Part of a small language model's weights.
Size: 13 layers, width 384, 12 heads of 32, vocabulary 8192.
Architecture: RMSNorm before and after each block, tied embeddings, capped logits.
Training: a variant of Adam for these matrices, 325M tokens.
Each number is 50 + 15 x the weight over its row's rms, rounded and kept within 0 to 99. Layers, rows and columns count from 0. The size before them is the row's rms in percent of the matrix's.

# up: layer 10 MLP up, 1536x384, rms 0.0731, rows 1328-1394, columns 352-383
# down: layer 10 MLP down (transposed), 1536x384, rms 0.0558, rows 1328-1394, columns 352-383
# gate: layer 10 MLP gate, 1536x384, rms 0.0716, rows 1329-1394, columns 352-383
up1328 097:39 30 59 33 37 29 41 35 57 55 35 16 37 28 46 60 56 38 26 59 33 22 67 54 58 51 58 41 51 22 66 54
down1328 098:17 50 72 67 16 40 33 67 44 65 30 49 18 59 57 68 51 43 50 82 63 54 52 45 31 99 60 69 62 30 41 52
gate1329 097:53 58 43 65 39 53 41 52 56 50 49 44 65 95 65 47 56 27 42 69 60 58 63 37 68 51 19 52 45 50 66 66
up1329 094:48 37 61 60 48 33 25 48 26 42 48 21 57 37 25 43 55 75 48 57 57 54 37 62 53 60 45 50 54 56 35 35
down1329 094:62 74 41 63 27 81 64 47 58 26 53 44 48 69 78 44 29 54 29 30 41 50 42 81 53 52 23 40 69 26 56 65
gate1330 099:76 63 49 31 39 75 52 30 36 41 49 42 40 47 47 49 34 63 61 46 45 53 56 59 50 81 45 49 44 29 61 55
up1330 097:58 54 40 47 43 59 43 58 67 50 42 36 51 50 23 32 69 52 09 63 33 34 31 38 77 51 59 39 45 64 33 52
down1330 100:54 11 51 24 47 49 62 53 51 41 57 41 45 46 22 55 12 42 40 69 41 35 51 70 42 69 47 55 26 57 42 41
gate1331 097:45 37 35 62 75 14 44 57 65 72 50 51 52 62 24 26 69 31 35 39 39 19 21 43 62 61 32 82 67 54 28 40
up1331 094:59 37 61 50 50 45 51 27 20 55 08 42 58 62 78 22 40 39 48 42 47 66 43 60 52 53 51 59 34 54 60 40
down1331 099:35 65 72 57 54 40 90 29 35 54 47 73 66 33 87 52 38 47 72 55 70 53 45 41 56 44 31 34 52 61 51 56
gate1332 104:35 45 60 73 31 83 38 57 46 48 69 66 40 68 70 65 73 27 56 33 38 29 54 56 46 72 73 39 38 81 52 61
up1332 106:64 67 51 60 44 66 22 47 40 42 50 65 97 69 49 60 64 41 55 55 45 42 63 52 48 26 43 40 46 58 44 32
down1332 106:46 51 55 64 73 75 38 50 66 67 48 51 67 53 21 67 52 51 56 62 53 57 63 42 52 16 26 56 37 64 55 26
gate1333 094:42 61 64 45 45 46 35 61 40 55 75 42 46 59 45 33 41 62 30 67 40 76 69 46 43 65 43 57 55 61 51 58
up1333 093:30 78 57 24 41 47 54 54 30 67 47 51 30 57 65 50 49 69 69 35 63 33 25 38 61 61 42 22 39 30 46 42
down1333 090:51 44 38 41 53 44 39 54 41 48 45 40 55 28 41 49 57 64 41 32 31 67 35 36 36 31 38 42 50 47 52 37
gate1334 096:57 61 68 56 31 29 65 74 46 37 31 68 52 69 13 72 34 57 50 46 53 48 65 07 28 55 36 60 56 68 89 57
up1334 100:34 64 61 42 50 60 48 56 65 36 41 53 33 51 29 77 57 32 50 24 40 47 38 45 40 55 50 63 53 60 63 71
down1334 100:37 66 57 69 51 72 34 62 47 42 28 47 68 82 53 59 31 40 48 56 57 60 60 57 50 62 42 72 51 60 52 55
gate1335 102:55 54 63 42 38 34 35 65 31 67 53 75 32 44 35 61 40 49 60 36 55 40 49 65 57 65 44 55 42 65 45 58
up1335 103:59 48 44 52 45 20 70 68 68 46 64 28 71 44 45 50 60 75 82 54 60 30 47 68 10 59 45 46 64 39 15 28
down1335 104:51 30 27 17 65 23 54 76 36 79 36 34 69 39 45 33 63 40 58 60 30 54 38 38 44 73 65 43 36 55 53 58
gate1336 099:62 54 70 74 54 34 29 42 44 34 51 35 42 84 43 69 48 40 61 53 52 40 53 54 46 57 34 43 48 73 50 38
up1336 098:64 29 56 65 57 47 21 43 81 85 34 51 46 40 66 34 64 38 78 43 14 37 53 49 48 29 80 40 43 52 53 80
down1336 101:73 68 60 36 70 45 45 30 42 57 55 40 75 83 55 61 63 58 62 63 40 26 39 07 67 48 47 56 59 39 60 49
gate1337 103:50 60 46 17 43 30 14 31 57 49 24 48 47 73 45 46 64 48 76 77 38 60 60 61 68 64 73 47 45 44 64 65
up1337 101:43 45 65 04 55 45 46 41 40 53 50 87 36 49 55 89 69 39 46 25 40 68 53 75 55 38 41 44 47 66 69 35
down1337 105:46 46 46 28 28 70 48 56 00 53 65 76 38 27 45 54 55 33 35 48 58 52 66 43 39 52 38 62 40 69 47 65
gate1338 094:55 75 53 49 44 92 60 34 78 64 31 55 37 65 28 67 41 46 39 57 70 25 43 44 60 53 35 38 48 65 26 73
up1338 093:39 29 59 69 81 44 73 02 69 37 71 42 58 41 58 42 51 33 94 61 30 45 41 50 40 50 58 65 52 61 65 27
down1338 093:56 66 57 47 37 58 29 62 43 82 30 45 50 51 51 84 61 58 45 70 55 50 39 62 39 45 53 44 43 51 37 30
gate1339 099:50 69 54 37 56 37 59 54 42 64 47 64 28 50 56 45 41 51 57 77 47 18 40 53 46 65 38 58 59 71 64 35
up1339 095:61 57 57 57 50 82 72 44 36 46 59 49 74 47 44 68 26 31 68 53 59 57 41 90 52 28 22 42 35 41 80 55
down1339 097:40 61 49 64 57 75 51 45 53 53 60 39 38 71 17 66 43 16 49 49 72 70 58 59 64 22 52 62 63 40 44 63
gate1340 105:35 58 69 38 51 29 22 71 51 50 61 47 30 66 65 59 64 30 73 57 74 34 56 59 70 78 55 32 52 51 45 64
up1340 108:28 77 59 45 30 67 54 49 40 39 56 33 37 81 56 69 54 53 51 73 19 63 40 30 47 61 33 56 40 42 43 45
down1340 108:40 31 56 21 28 50 47 76 65 83 59 62 32 56 55 59 43 34 60 38 45 46 51 63 68 67 64 59 27 84 46 76
gate1341 099:68 51 51 37 37 56 48 74 49 48 49 55 52 37 39 54 36 33 45 23 52 61 52 32 64 73 51 66 69 58 49 70
up1341 109:45 32 37 58 33 84 68 31 66 30 55 46 49 49 74 68 39 69 52 28 40 38 35 47 76 53 44 57 36 21 27 54
down1341 104:47 50 34 51 65 50 70 53 70 52 70 56 35 50 37 58 31 65 90 53 38 50 41 84 60 51 50 53 51 50 39 59
gate1342 094:60 64 42 36 24 36 80 40 58 48 59 26 59 45 18 42 54 28 38 76 21 50 22 44 39 76 50 43 80 59 70 51
up1342 096:75 44 60 39 63 31 62 55 56 28 68 77 38 41 53 42 45 60 53 57 58 34 49 55 57 59 61 60 57 60 68 34
down1342 101:35 45 35 22 73 48 46 39 89 33 54 52 51 50 51 41 52 61 76 59 26 31 40 51 64 26 26 34 57 65 54 34
gate1343 100:18 74 52 49 55 86 54 59 53 44 41 73 61 47 63 26 42 48 34 42 69 45 53 50 48 60 73 43 42 50 45 48
up1343 095:73 68 30 44 47 37 44 55 26 51 40 76 90 79 66 62 38 70 49 37 36 42 42 44 27 15 61 39 47 45 18 58
down1343 098:32 43 39 55 47 39 48 48 45 61 21 55 70 41 61 62 63 44 67 41 40 65 69 51 28 50 49 29 73 27 49 39
gate1344 094:46 51 42 54 55 39 82 53 41 76 64 52 47 58 63 42 50 47 49 20 46 55 48 33 66 31 40 46 39 27 45 65
up1344 094:46 31 48 55 42 59 42 61 63 16 48 39 42 35 58 33 64 46 63 53 40 55 25 51 53 69 49 32 36 72 70 30
down1344 093:50 34 52 82 40 40 55 51 79 61 58 53 36 44 52 45 56 48 56 25 54 38 40 57 63 64 44 56 60 21 62 43
gate1345 100:34 40 40 49 52 41 62 33 79 52 66 63 45 41 16 37 30 38 49 58 67 42 48 41 48 52 44 53 48 30 63 69
up1345 099:35 09 51 65 69 42 63 68 54 29 98 46 52 67 82 23 60 35 39 59 53 06 75 60 45 40 57 75 51 49 49 45
down1345 101:44 45 38 54 33 11 42 55 23 33 67 49 60 61 62 58 85 55 45 61 38 39 28 53 62 57 64 35 36 55 46 58
gate1346 103:78 44 20 40 49 40 33 76 59 63 50 47 43 49 25 49 74 59 18 49 71 50 45 30 47 67 69 46 60 38 52 32
up1346 096:66 41 62 65 53 61 41 73 59 56 44 69 44 59 69 51 49 35 23 57 44 59 46 49 49 46 49 42 46 64 55 57
down1346 100:32 64 25 62 62 68 38 42 40 65 53 60 26 59 57 20 49 67 42 44 47 32 45 37 44 44 53 65 28 39 60 68
gate1347 099:49 48 38 44 73 36 69 36 60 55 31 18 67 72 72 40 49 79 63 60 48 63 27 43 36 33 43 59 39 43 69 62
up1347 099:65 30 65 24 24 41 56 58 53 60 85 59 76 47 51 61 55 57 78 36 64 34 31 48 50 71 45 90 44 46 41 79
down1347 102:45 70 64 48 19 70 33 72 51 72 76 50 50 56 76 22 65 69 60 49 69 78 59 53 40 39 36 38 58 29 37 35
gate1348 100:59 53 45 71 42 70 40 73 88 79 50 54 42 45 73 47 51 47 57 28 65 60 46 39 48 74 74 44 60 65 37 63
up1348 109:46 64 51 49 88 70 55 40 61 63 19 53 39 59 80 74 59 38 56 42 52 34 21 62 59 65 42 46 57 58 40 38
down1348 104:23 46 36 41 31 66 39 43 39 63 65 66 47 46 69 42 37 76 68 53 58 34 61 59 37 45 52 21 23 52 37 42
gate1349 093:58 09 56 37 36 25 48 39 28 38 44 37 66 36 47 57 72 48 70 56 43 59 49 25 58 38 34 28 41 70 58 59
up1349 095:61 47 58 51 66 65 52 61 42 47 49 49 47 53 36 64 57 48 74 43 39 53 40 48 56 28 72 57 42 14 29 52
down1349 091:43 76 46 28 72 63 52 48 29 59 48 70 54 44 45 45 44 36 53 48 63 44 45 57 64 70 60 62 41 53 29 40
gate1350 099:58 23 52 63 43 63 73 35 51 53 61 73 29 50 30 34 31 42 34 50 46 67 46 43 41 48 52 77 50 40 71 44
up1350 099:50 44 50 44 58 48 77 36 60 38 54 48 69 52 48 48 60 65 58 65 44 56 62 37 32 24 57 37 47 55 48 40
down1350 101:59 63 55 47 69 76 60 35 56 33 47 46 41 47 13 55 55 36 50 47 50 52 32 48 38 52 61 64 57 29 55 68
gate1351 099:72 41 26 52 48 51 40 43 49 42 31 53 56 49 51 27 64 36 29 48 63 42 45 47 26 37 60 39 50 55 74 61
up1351 107:46 63 48 43 21 58 42 45 60 92 62 61 34 59 56 35 49 59 43 44 44 62 71 36 53 59 36 43 61 53 54 46
down1351 107:34 41 72 41 55 23 66 56 30 46 50 35 59 24 46 44 62 48 58 15 73 63 67 54 52 67 41 72 51 36 51 32
gate1352 103:41 29 37 46 50 34 60 46 69 51 65 37 44 61 56 71 67 62 50 73 49 42 55 45 79 58 73 36 46 63 42 73
up1352 101:48 46 57 67 47 37 60 43 65 46 34 73 65 35 70 50 16 34 26 58 23 57 52 54 42 49 29 45 57 46 38 28
down1352 101:17 17 50 75 34 42 31 77 48 54 42 56 29 36 88 52 53 51 45 26 31 26 56 43 45 31 35 49 66 49 78 38
gate1353 101:46 62 64 50 55 42 59 51 68 78 30 41 69 53 03 63 54 31 82 60 41 56 18 67 52 43 61 71 77 49 52 68
up1353 104:38 67 55 62 57 70 53 41 67 16 35 66 67 47 47 55 61 44 40 67 25 54 36 53 16 29 51 60 70 51 51 42
down1353 107:63 57 73 74 20 63 64 50 73 31 62 44 35 27 32 58 49 69 33 67 77 58 42 53 45 49 46 55 36 52 42 56
gate1354 099:55 29 44 63 47 80 83 59 34 54 54 69 77 50 36 59 33 57 56 73 46 44 38 46 56 37 60 40 34 51 52 77
up1354 094:32 17 54 45 50 77 33 31 33 69 50 77 50 69 36 52 28 65 54 72 56 61 38 26 38 41 54 58 66 54 42 68
down1354 095:26 33 51 39 63 52 59 55 33 16 38 39 61 73 35 71 61 60 68 26 76 32 38 51 53 75 36 15 61 63 61 25
gate1355 104:43 68 45 58 58 41 38 71 76 23 25 52 48 59 21 18 54 66 52 53 31 57 47 60 66 44 50 51 32 56 57 50
up1355 099:73 52 31 60 37 48 62 28 52 54 38 31 73 32 30 44 59 45 49 28 56 46 56 66 60 55 42 54 28 34 34 31
down1355 100:53 86 47 46 26 58 43 40 41 37 29 37 52 59 41 75 24 65 45 69 54 45 59 57 55 46 71 49 97 54 54 40
gate1356 106:79 38 49 43 58 35 50 61 59 70 54 72 36 69 65 47 29 05 58 51 47 38 59 46 35 78 50 44 39 45 60 60
up1356 105:51 50 55 17 68 50 38 67 49 54 47 58 52 49 39 79 40 45 27 20 61 59 58 74 64 54 39 75 66 56 46 62
down1356 103:63 61 47 48 55 46 32 55 65 66 48 61 67 51 50 34 43 48 30 37 70 30 50 47 58 83 33 41 42 34 69 44
gate1357 097:46 33 74 34 46 49 42 68 49 40 43 55 61 59 48 21 57 46 53 29 22 35 83 51 24 96 78 40 29 69 43 42
up1357 104:27 28 59 89 82 62 56 64 64 48 20 53 40 30 45 57 37 60 25 66 60 41 48 71 69 54 41 57 55 20 72 51
down1357 097:39 39 46 58 66 27 41 67 40 47 32 39 47 40 58 45 35 59 39 40 62 51 55 53 51 62 53 28 49 42 54 41
gate1358 097:47 35 48 32 49 36 89 31 49 47 38 44 43 58 56 58 73 58 25 61 35 52 70 34 41 52 73 69 57 48 64 34
up1358 097:52 48 38 61 57 49 41 09 69 25 38 49 32 52 65 29 54 55 31 47 41 16 59 61 23 51 46 37 46 33 54 44
down1358 098:54 18 59 70 60 12 78 24 46 47 47 30 41 56 47 47 61 37 78 09 33 81 72 58 46 58 37 28 57 71 62 61
gate1359 103:49 40 55 45 70 65 77 59 65 41 46 48 60 59 60 54 82 37 64 35 62 50 41 64 39 43 62 62 45 44 58 71
up1359 106:65 30 50 59 41 51 38 54 38 52 54 29 59 43 65 73 49 34 61 67 66 42 29 71 67 40 81 67 58 50 55 56
down1359 108:45 78 32 57 54 63 53 38 49 72 39 67 62 40 38 59 33 62 35 83 22 73 33 48 62 72 64 59 41 67 44 39
gate1360 096:49 30 37 41 37 49 61 63 58 58 58 50 39 59 76 50 29 48 65 35 33 62 54 64 48 62 35 68 34 84 54 43
up1360 099:45 49 55 50 65 47 59 34 43 54 44 40 45 51 41 68 24 40 43 54 54 56 54 47 34 40 85 50 74 45 29 49
down1360 097:56 66 45 44 45 34 52 58 51 24 51 68 55 61 67 39 58 43 39 49 41 48 44 43 34 44 34 54 56 46 56 47
gate1361 100:39 29 72 73 15 37 68 80 60 49 58 30 57 26 07 75 26 40 29 52 34 67 61 61 40 41 57 63 80 57 46 84
up1361 095:32 84 58 42 42 48 53 17 24 38 17 62 77 65 45 46 42 52 39 42 34 43 59 71 51 24 56 37 53 66 32 68
down1361 098:52 47 55 33 56 48 53 72 57 57 40 28 49 60 33 60 46 49 56 36 49 56 72 36 52 45 31 49 30 69 38 62
gate1362 099:32 31 69 70 46 18 67 35 50 26 35 80 36 42 56 28 57 64 58 48 55 41 34 37 31 54 33 52 46 76 54 55
up1362 098:28 53 51 45 61 68 83 25 19 50 59 30 52 59 50 75 38 33 53 41 39 77 57 58 38 50 50 53 49 59 40 49
down1362 100:40 34 41 73 49 50 51 46 39 86 56 52 29 60 59 53 74 65 43 38 43 14 12 54 47 49 40 58 08 61 50 45
gate1363 098:33 57 56 10 64 47 69 38 69 63 52 55 39 41 61 82 63 52 73 31 50 62 52 35 57 62 61 45 47 71 58 46
up1363 099:71 33 42 74 73 44 52 47 27 10 48 42 73 44 68 49 47 58 63 44 17 40 30 47 30 87 35 55 34 48 19 66
down1363 099:17 69 43 65 55 25 72 47 74 58 46 64 58 82 74 73 35 57 51 42 35 43 28 63 42 48 47 51 49 24 33 47
gate1364 097:61 57 80 56 57 56 38 45 77 65 46 53 67 47 63 34 44 33 61 80 45 33 66 30 42 61 35 87 66 52 32 44
up1364 099:55 49 44 59 51 40 34 80 30 60 42 66 45 59 70 80 76 55 61 17 53 63 18 21 45 69 46 48 38 52 40 41
down1364 100:63 40 86 58 98 49 53 54 34 41 48 75 82 43 56 75 65 78 56 56 63 68 42 61 38 52 51 40 41 71 42 37
gate1365 099:72 52 27 39 26 45 44 41 62 65 73 49 51 82 44 45 27 41 27 53 51 30 52 61 31 56 72 75 74 63 49 64
up1365 106:63 54 59 87 67 32 63 41 62 33 52 32 46 57 53 39 78 72 67 23 42 36 30 69 61 22 62 58 26 56 48 51
down1365 106:53 52 60 43 48 46 51 56 81 41 70 58 38 38 60 45 62 38 62 49 60 40 47 27 60 44 49 52 53 78 44 49
gate1366 096:61 64 34 75 43 32 58 59 24 39 67 48 73 78 68 80 71 34 50 05 78 58 70 66 52 64 45 64 57 47 43 79
up1366 098:63 32 41 29 58 40 57 56 42 34 48 71 40 55 44 26 22 63 57 82 43 42 29 46 40 64 66 58 53 52 50 40
down1366 098:22 60 85 62 54 36 46 51 44 58 51 43 70 61 58 47 30 40 54 45 93 70 78 31 46 24 54 41 68 26 44 64
gate1367 104:49 40 43 39 22 44 70 63 80 39 45 56 65 44 36 59 62 74 61 44 41 65 54 42 52 55 49 47 68 84 54 52
up1367 098:27 32 49 41 68 53 45 54 31 59 48 73 59 48 52 40 42 40 78 44 33 49 40 59 42 65 56 37 60 69 45 47
down1367 097:42 17 48 63 61 72 82 71 43 56 63 59 33 58 81 92 67 51 46 33 44 57 45 39 43 32 49 74 41 59 45 36
gate1368 104:39 48 71 19 33 40 57 32 40 17 54 40 37 35 55 54 79 59 73 45 27 48 43 61 51 60 73 63 57 35 71 65
up1368 101:63 45 52 51 44 51 70 44 65 76 19 28 83 62 25 50 50 38 64 61 40 27 66 25 76 49 66 43 62 36 43 60
down1368 102:37 70 79 66 32 36 28 50 68 53 47 49 37 54 47 59 67 57 68 48 39 48 57 77 61 16 67 82 55 45 85 59
gate1369 105:68 47 56 24 50 45 55 72 53 44 42 60 37 67 44 41 50 37 42 45 72 29 40 42 41 49 48 78 42 46 53 62
up1369 105:71 73 54 71 62 54 44 28 32 52 61 61 31 54 36 60 47 57 60 49 54 45 27 53 51 60 54 49 49 59 68 41
down1369 105:56 53 47 59 55 51 37 64 73 39 52 52 50 53 46 48 50 48 57 30 54 33 48 39 32 54 36 52 72 61 69 41
gate1370 095:44 43 34 30 39 17 24 68 39 64 63 59 31 50 70 63 31 61 45 60 43 52 42 59 47 63 68 31 50 62 75 14
up1370 096:47 55 14 78 66 71 64 30 71 53 62 44 27 51 56 21 77 24 41 60 56 47 40 40 46 60 23 39 62 29 78 77
down1370 097:51 51 45 60 36 62 58 61 52 72 58 45 37 49 39 25 50 48 48 51 62 40 44 42 63 56 47 49 21 50 62 62
gate1371 099:51 24 76 41 10 43 39 70 93 23 49 61 41 56 33 60 37 33 59 46 17 52 67 39 55 54 40 69 65 55 61 52
up1371 094:51 55 54 70 28 45 61 43 60 45 33 55 74 35 48 78 58 54 47 43 45 45 65 25 41 61 97 87 46 64 44 48
down1371 092:53 65 74 28 36 63 52 38 56 61 29 39 61 59 50 69 55 49 64 51 80 54 57 65 59 50 75 23 38 68 33 29
gate1372 100:43 56 61 36 49 69 36 52 49 55 46 72 63 67 57 33 34 34 51 38 60 54 57 50 71 58 49 38 42 43 14 65
up1372 094:75 78 74 45 34 60 50 75 64 37 81 31 58 64 51 24 41 55 34 28 66 41 42 55 99 47 51 57 54 47 53 49
down1372 094:34 31 41 54 76 44 43 40 45 63 56 19 58 46 79 69 46 67 41 51 53 68 43 60 73 73 50 36 40 70 51 28
gate1373 104:28 45 51 35 40 52 48 49 49 55 48 41 58 31 42 48 75 36 80 90 82 54 46 62 72 53 77 42 35 64 47 47
up1373 099:48 56 28 56 45 59 65 29 33 44 34 44 30 57 66 63 18 60 63 59 43 66 46 50 39 43 64 50 52 39 53 60
down1373 099:31 21 70 56 65 65 64 68 57 37 41 67 60 53 15 54 58 35 63 48 63 34 54 66 59 59 33 70 66 55 69 44
gate1374 098:59 69 58 50 29 45 41 33 38 78 47 60 75 60 47 48 50 33 44 59 68 51 27 52 53 56 76 34 57 41 57 83
up1374 101:49 46 33 58 32 29 58 24 56 53 38 28 23 66 58 75 55 70 48 36 27 66 71 57 16 41 53 71 47 40 41 54
down1374 101:65 60 11 38 30 47 41 84 46 55 57 74 56 62 42 55 59 53 37 37 72 44 45 17 57 60 71 99 47 31 47 40
gate1375 097:59 46 48 31 46 52 62 64 65 51 63 68 69 38 49 35 46 69 61 30 62 24 50 51 64 37 49 36 63 71 67 63
up1375 112:58 36 44 38 47 33 39 47 45 32 47 24 49 77 51 56 63 54 78 61 24 58 46 35 43 48 45 63 44 34 57 12
down1375 114:52 34 43 54 82 39 55 62 41 32 48 46 54 56 49 54 46 46 47 60 80 42 22 54 46 62 56 58 58 59 60 72
gate1376 102:55 46 48 33 43 48 56 81 38 54 61 78 36 40 45 69 38 26 45 39 36 37 54 38 63 59 60 42 41 57 67 51
up1376 103:46 47 19 59 23 28 70 50 21 45 45 45 43 28 63 39 26 55 50 38 34 52 42 32 37 72 55 47 52 39 65 34
down1376 106:61 60 78 77 63 27 31 60 65 30 51 63 41 88 39 52 45 32 88 22 54 33 40 65 41 66 45 14 58 40 53 63
gate1377 100:54 46 27 28 42 48 69 43 53 29 50 74 57 72 36 57 48 55 38 33 27 43 33 60 66 50 55 50 47 59 41 30
up1377 097:38 44 43 77 62 51 42 42 42 38 60 60 34 19 47 40 13 55 57 53 40 43 52 47 34 70 47 41 51 69 30 55
down1377 098:68 37 12 46 48 44 58 53 45 52 57 50 71 49 63 47 45 56 50 43 61 31 42 64 50 57 49 59 73 30 37 68
gate1378 100:48 52 40 56 42 43 74 28 58 43 57 41 55 67 62 30 48 49 48 68 56 34 32 21 51 38 31 49 47 71 59 56
up1378 102:82 66 61 19 69 53 45 54 40 74 47 32 63 57 35 61 34 53 75 63 63 59 55 68 47 52 48 46 49 64 40 46
down1378 101:75 54 57 40 66 51 46 44 77 73 43 36 49 53 30 61 64 51 69 63 44 55 81 55 56 56 41 46 54 54 49 65
gate1379 095:38 39 60 42 46 49 74 41 30 24 39 63 54 31 50 57 40 48 48 38 38 50 35 74 22 32 65 39 62 71 43 47
up1379 092:46 52 34 60 58 51 23 36 48 48 48 52 37 44 66 59 66 43 53 43 65 52 52 63 64 36 54 53 55 19 42 43
down1379 097:47 49 56 68 44 35 79 87 65 44 59 50 66 24 40 87 43 53 61 52 33 44 46 48 30 53 59 47 47 51 27 40
gate1380 102:52 48 50 55 42 79 49 46 62 87 76 15 41 45 57 47 52 56 40 49 48 79 37 55 67 60 56 59 51 42 53 82
up1380 105:71 46 56 68 27 66 35 55 42 51 53 43 54 40 62 42 36 52 45 55 50 54 45 58 43 60 55 56 58 56 58 73
down1380 106:56 43 27 58 38 25 55 36 38 61 71 67 46 45 42 47 50 60 62 70 47 83 64 39 47 57 57 64 48 33 51 84
gate1381 097:43 72 60 38 53 43 21 44 64 61 48 60 79 59 65 49 46 58 62 50 51 40 53 27 23 67 27 58 57 43 58 68
up1381 092:73 48 58 28 00 55 63 60 41 64 58 73 55 70 38 65 45 73 73 58 57 71 35 24 50 78 70 58 82 43 61 34
down1381 091:65 27 15 74 42 43 68 39 35 06 56 40 61 35 62 50 60 60 58 42 42 50 46 53 97 48 51 57 46 44 48 67
gate1382 099:52 48 63 65 43 34 62 58 29 44 66 67 18 34 71 54 24 49 37 60 35 31 44 29 38 75 68 51 59 59 56 68
up1382 098:76 53 48 48 54 59 18 51 96 47 08 50 65 72 29 37 51 38 58 44 43 44 67 39 64 51 35 31 43 38 66 54
down1382 100:44 39 37 79 32 61 27 48 64 49 35 32 74 39 67 28 28 50 61 68 52 27 48 36 71 61 56 73 43 58 50 59
gate1383 100:44 39 68 47 75 84 60 42 41 63 28 65 51 44 31 63 62 54 46 44 48 50 48 62 65 37 81 64 33 39 42 80
up1383 096:58 71 64 42 88 90 50 39 42 57 49 45 66 38 43 23 50 52 61 35 44 88 58 44 49 35 74 80 58 68 74 76
down1383 101:54 74 31 55 60 53 44 34 52 41 64 37 59 50 53 46 57 50 36 67 38 39 51 55 43 41 47 55 57 67 47 68
gate1384 103:30 33 50 31 61 39 69 76 74 57 36 67 66 43 46 80 51 41 51 33 70 52 30 62 52 36 43 36 87 38 48 37
up1384 099:59 27 70 32 67 33 41 45 31 33 48 57 34 71 64 43 76 53 28 66 29 40 53 32 54 41 59 25 42 36 41 46
down1384 100:47 58 73 63 59 71 46 68 56 53 19 42 16 52 60 41 54 41 35 31 09 26 36 51 59 45 39 45 43 38 61 43
gate1385 102:47 17 73 33 67 26 84 47 32 61 58 51 65 53 45 50 79 32 73 51 61 41 54 48 50 61 62 29 47 51 83 36
up1385 101:45 52 53 43 27 56 45 53 69 42 51 33 35 42 16 38 69 26 64 59 35 28 37 73 86 17 52 53 45 48 12 33
down1385 096:20 50 31 62 17 60 34 58 47 59 57 45 38 25 65 49 25 61 44 53 67 60 56 54 49 28 73 26 47 59 41 70
gate1386 101:28 30 28 51 48 52 37 71 20 27 66 54 27 61 23 36 37 49 64 73 97 65 51 40 53 47 66 82 38 40 59 43
up1386 103:61 46 34 62 19 52 14 33 57 54 38 38 53 62 36 45 40 33 38 44 54 77 29 73 96 43 54 39 46 57 28 53
down1386 105:51 35 72 60 75 57 39 39 64 63 31 47 21 65 54 27 48 82 40 57 46 53 10 37 43 45 38 11 49 37 50 59
gate1387 101:43 35 53 15 21 66 57 60 29 52 49 40 77 31 47 73 75 29 64 59 35 53 43 36 52 47 54 37 41 63 63 40
up1387 097:29 43 48 63 36 55 39 56 37 64 56 44 28 13 71 60 70 58 29 67 64 58 71 43 51 50 41 66 59 59 32 53
down1387 097:71 69 67 29 52 42 25 49 33 51 39 42 62 64 37 62 43 53 63 49 73 55 47 58 52 63 69 47 42 65 55 59
gate1388 096:41 45 96 69 48 83 62 69 68 42 35 44 54 77 51 55 20 69 27 51 20 57 55 36 44 59 68 84 65 69 38 46
up1388 098:46 44 44 50 74 54 73 46 22 67 51 46 68 51 31 29 47 43 48 35 63 51 45 69 76 67 52 50 55 66 55 35
down1388 091:52 55 72 60 54 58 37 46 71 52 54 41 31 54 42 53 41 22 42 33 49 40 59 31 59 54 26 70 50 35 49 80
gate1389 104:63 53 64 54 57 31 47 46 52 45 60 54 55 57 57 85 30 37 58 56 51 45 58 32 59 40 33 55 36 43 34 57
up1389 099:58 27 19 59 36 63 63 69 59 32 54 00 52 46 58 39 48 72 34 43 34 33 55 53 44 35 37 39 35 38 48 14
down1389 103:66 62 64 64 53 86 35 50 26 54 51 68 41 44 44 66 26 35 47 62 52 51 46 30 38 78 34 64 44 65 47 40
gate1390 095:43 45 24 68 22 42 50 37 48 67 35 37 61 69 65 18 46 11 43 45 75 48 86 43 59 51 31 68 55 29 34 43
up1390 093:53 59 74 88 65 58 56 64 74 30 51 40 11 48 60 37 50 66 74 75 59 13 46 62 40 42 49 76 36 51 32 44
down1390 090:85 61 25 62 46 52 57 52 34 75 41 73 71 53 43 49 50 44 35 39 67 22 46 41 26 69 39 27 36 51 51 54
gate1391 105:48 66 55 38 34 62 60 43 37 48 28 55 46 63 51 58 48 40 59 19 68 42 66 27 41 70 52 53 56 49 48 41
up1391 109:28 64 27 27 45 20 23 84 44 42 51 50 22 48 54 54 67 42 44 54 72 50 54 32 58 42 89 53 71 61 58 57
down1391 111:45 40 50 43 46 56 46 59 18 72 29 52 53 48 32 50 44 52 56 36 69 64 73 17 27 65 54 39 56 44 45 37
gate1392 098:31 45 67 41 44 32 57 23 19 81 43 29 24 75 64 60 59 44 46 52 37 69 61 53 66 62 42 26 51 43 61 59
up1392 105:74 66 21 30 38 57 56 69 63 35 50 66 63 38 16 74 49 63 56 47 51 28 36 50 43 31 49 59 70 50 62 62
down1392 100:63 37 57 61 54 39 57 47 41 58 34 55 45 64 67 46 51 45 50 23 64 63 23 67 71 36 49 40 66 58 49 39
gate1393 101:21 53 27 42 50 36 59 48 43 76 65 15 73 81 26 83 73 37 61 67 41 61 51 80 76 46 51 72 63 48 46 42
up1393 104:52 44 61 35 49 41 36 47 58 47 47 42 39 22 46 53 38 99 55 28 42 62 57 64 66 42 54 41 50 47 39 58
down1393 094:50 61 46 27 34 42 54 62 77 74 57 20 52 57 52 48 37 73 45 34 82 48 53 51 46 35 46 42 27 51 55 54
gate1394 101:73 34 40 52 48 46 70 64 53 41 52 54 37 65 67 76 39 13 26 77 52 21 26 48 66 37 73 72 38 46 44 48
up1394 107:17 52 46 63 57 75 44 59 54 58 65 57 41 23 42 38 28 46 43 42 57 48 33 62 53 74 33 55 53 64 50 67
down1394 105:68 34 71 40 42 55 45 45 37 72 35 63 51 70 60 83 35 36 60 40 60 52 36 33 65 59 73 46 45 50 60 47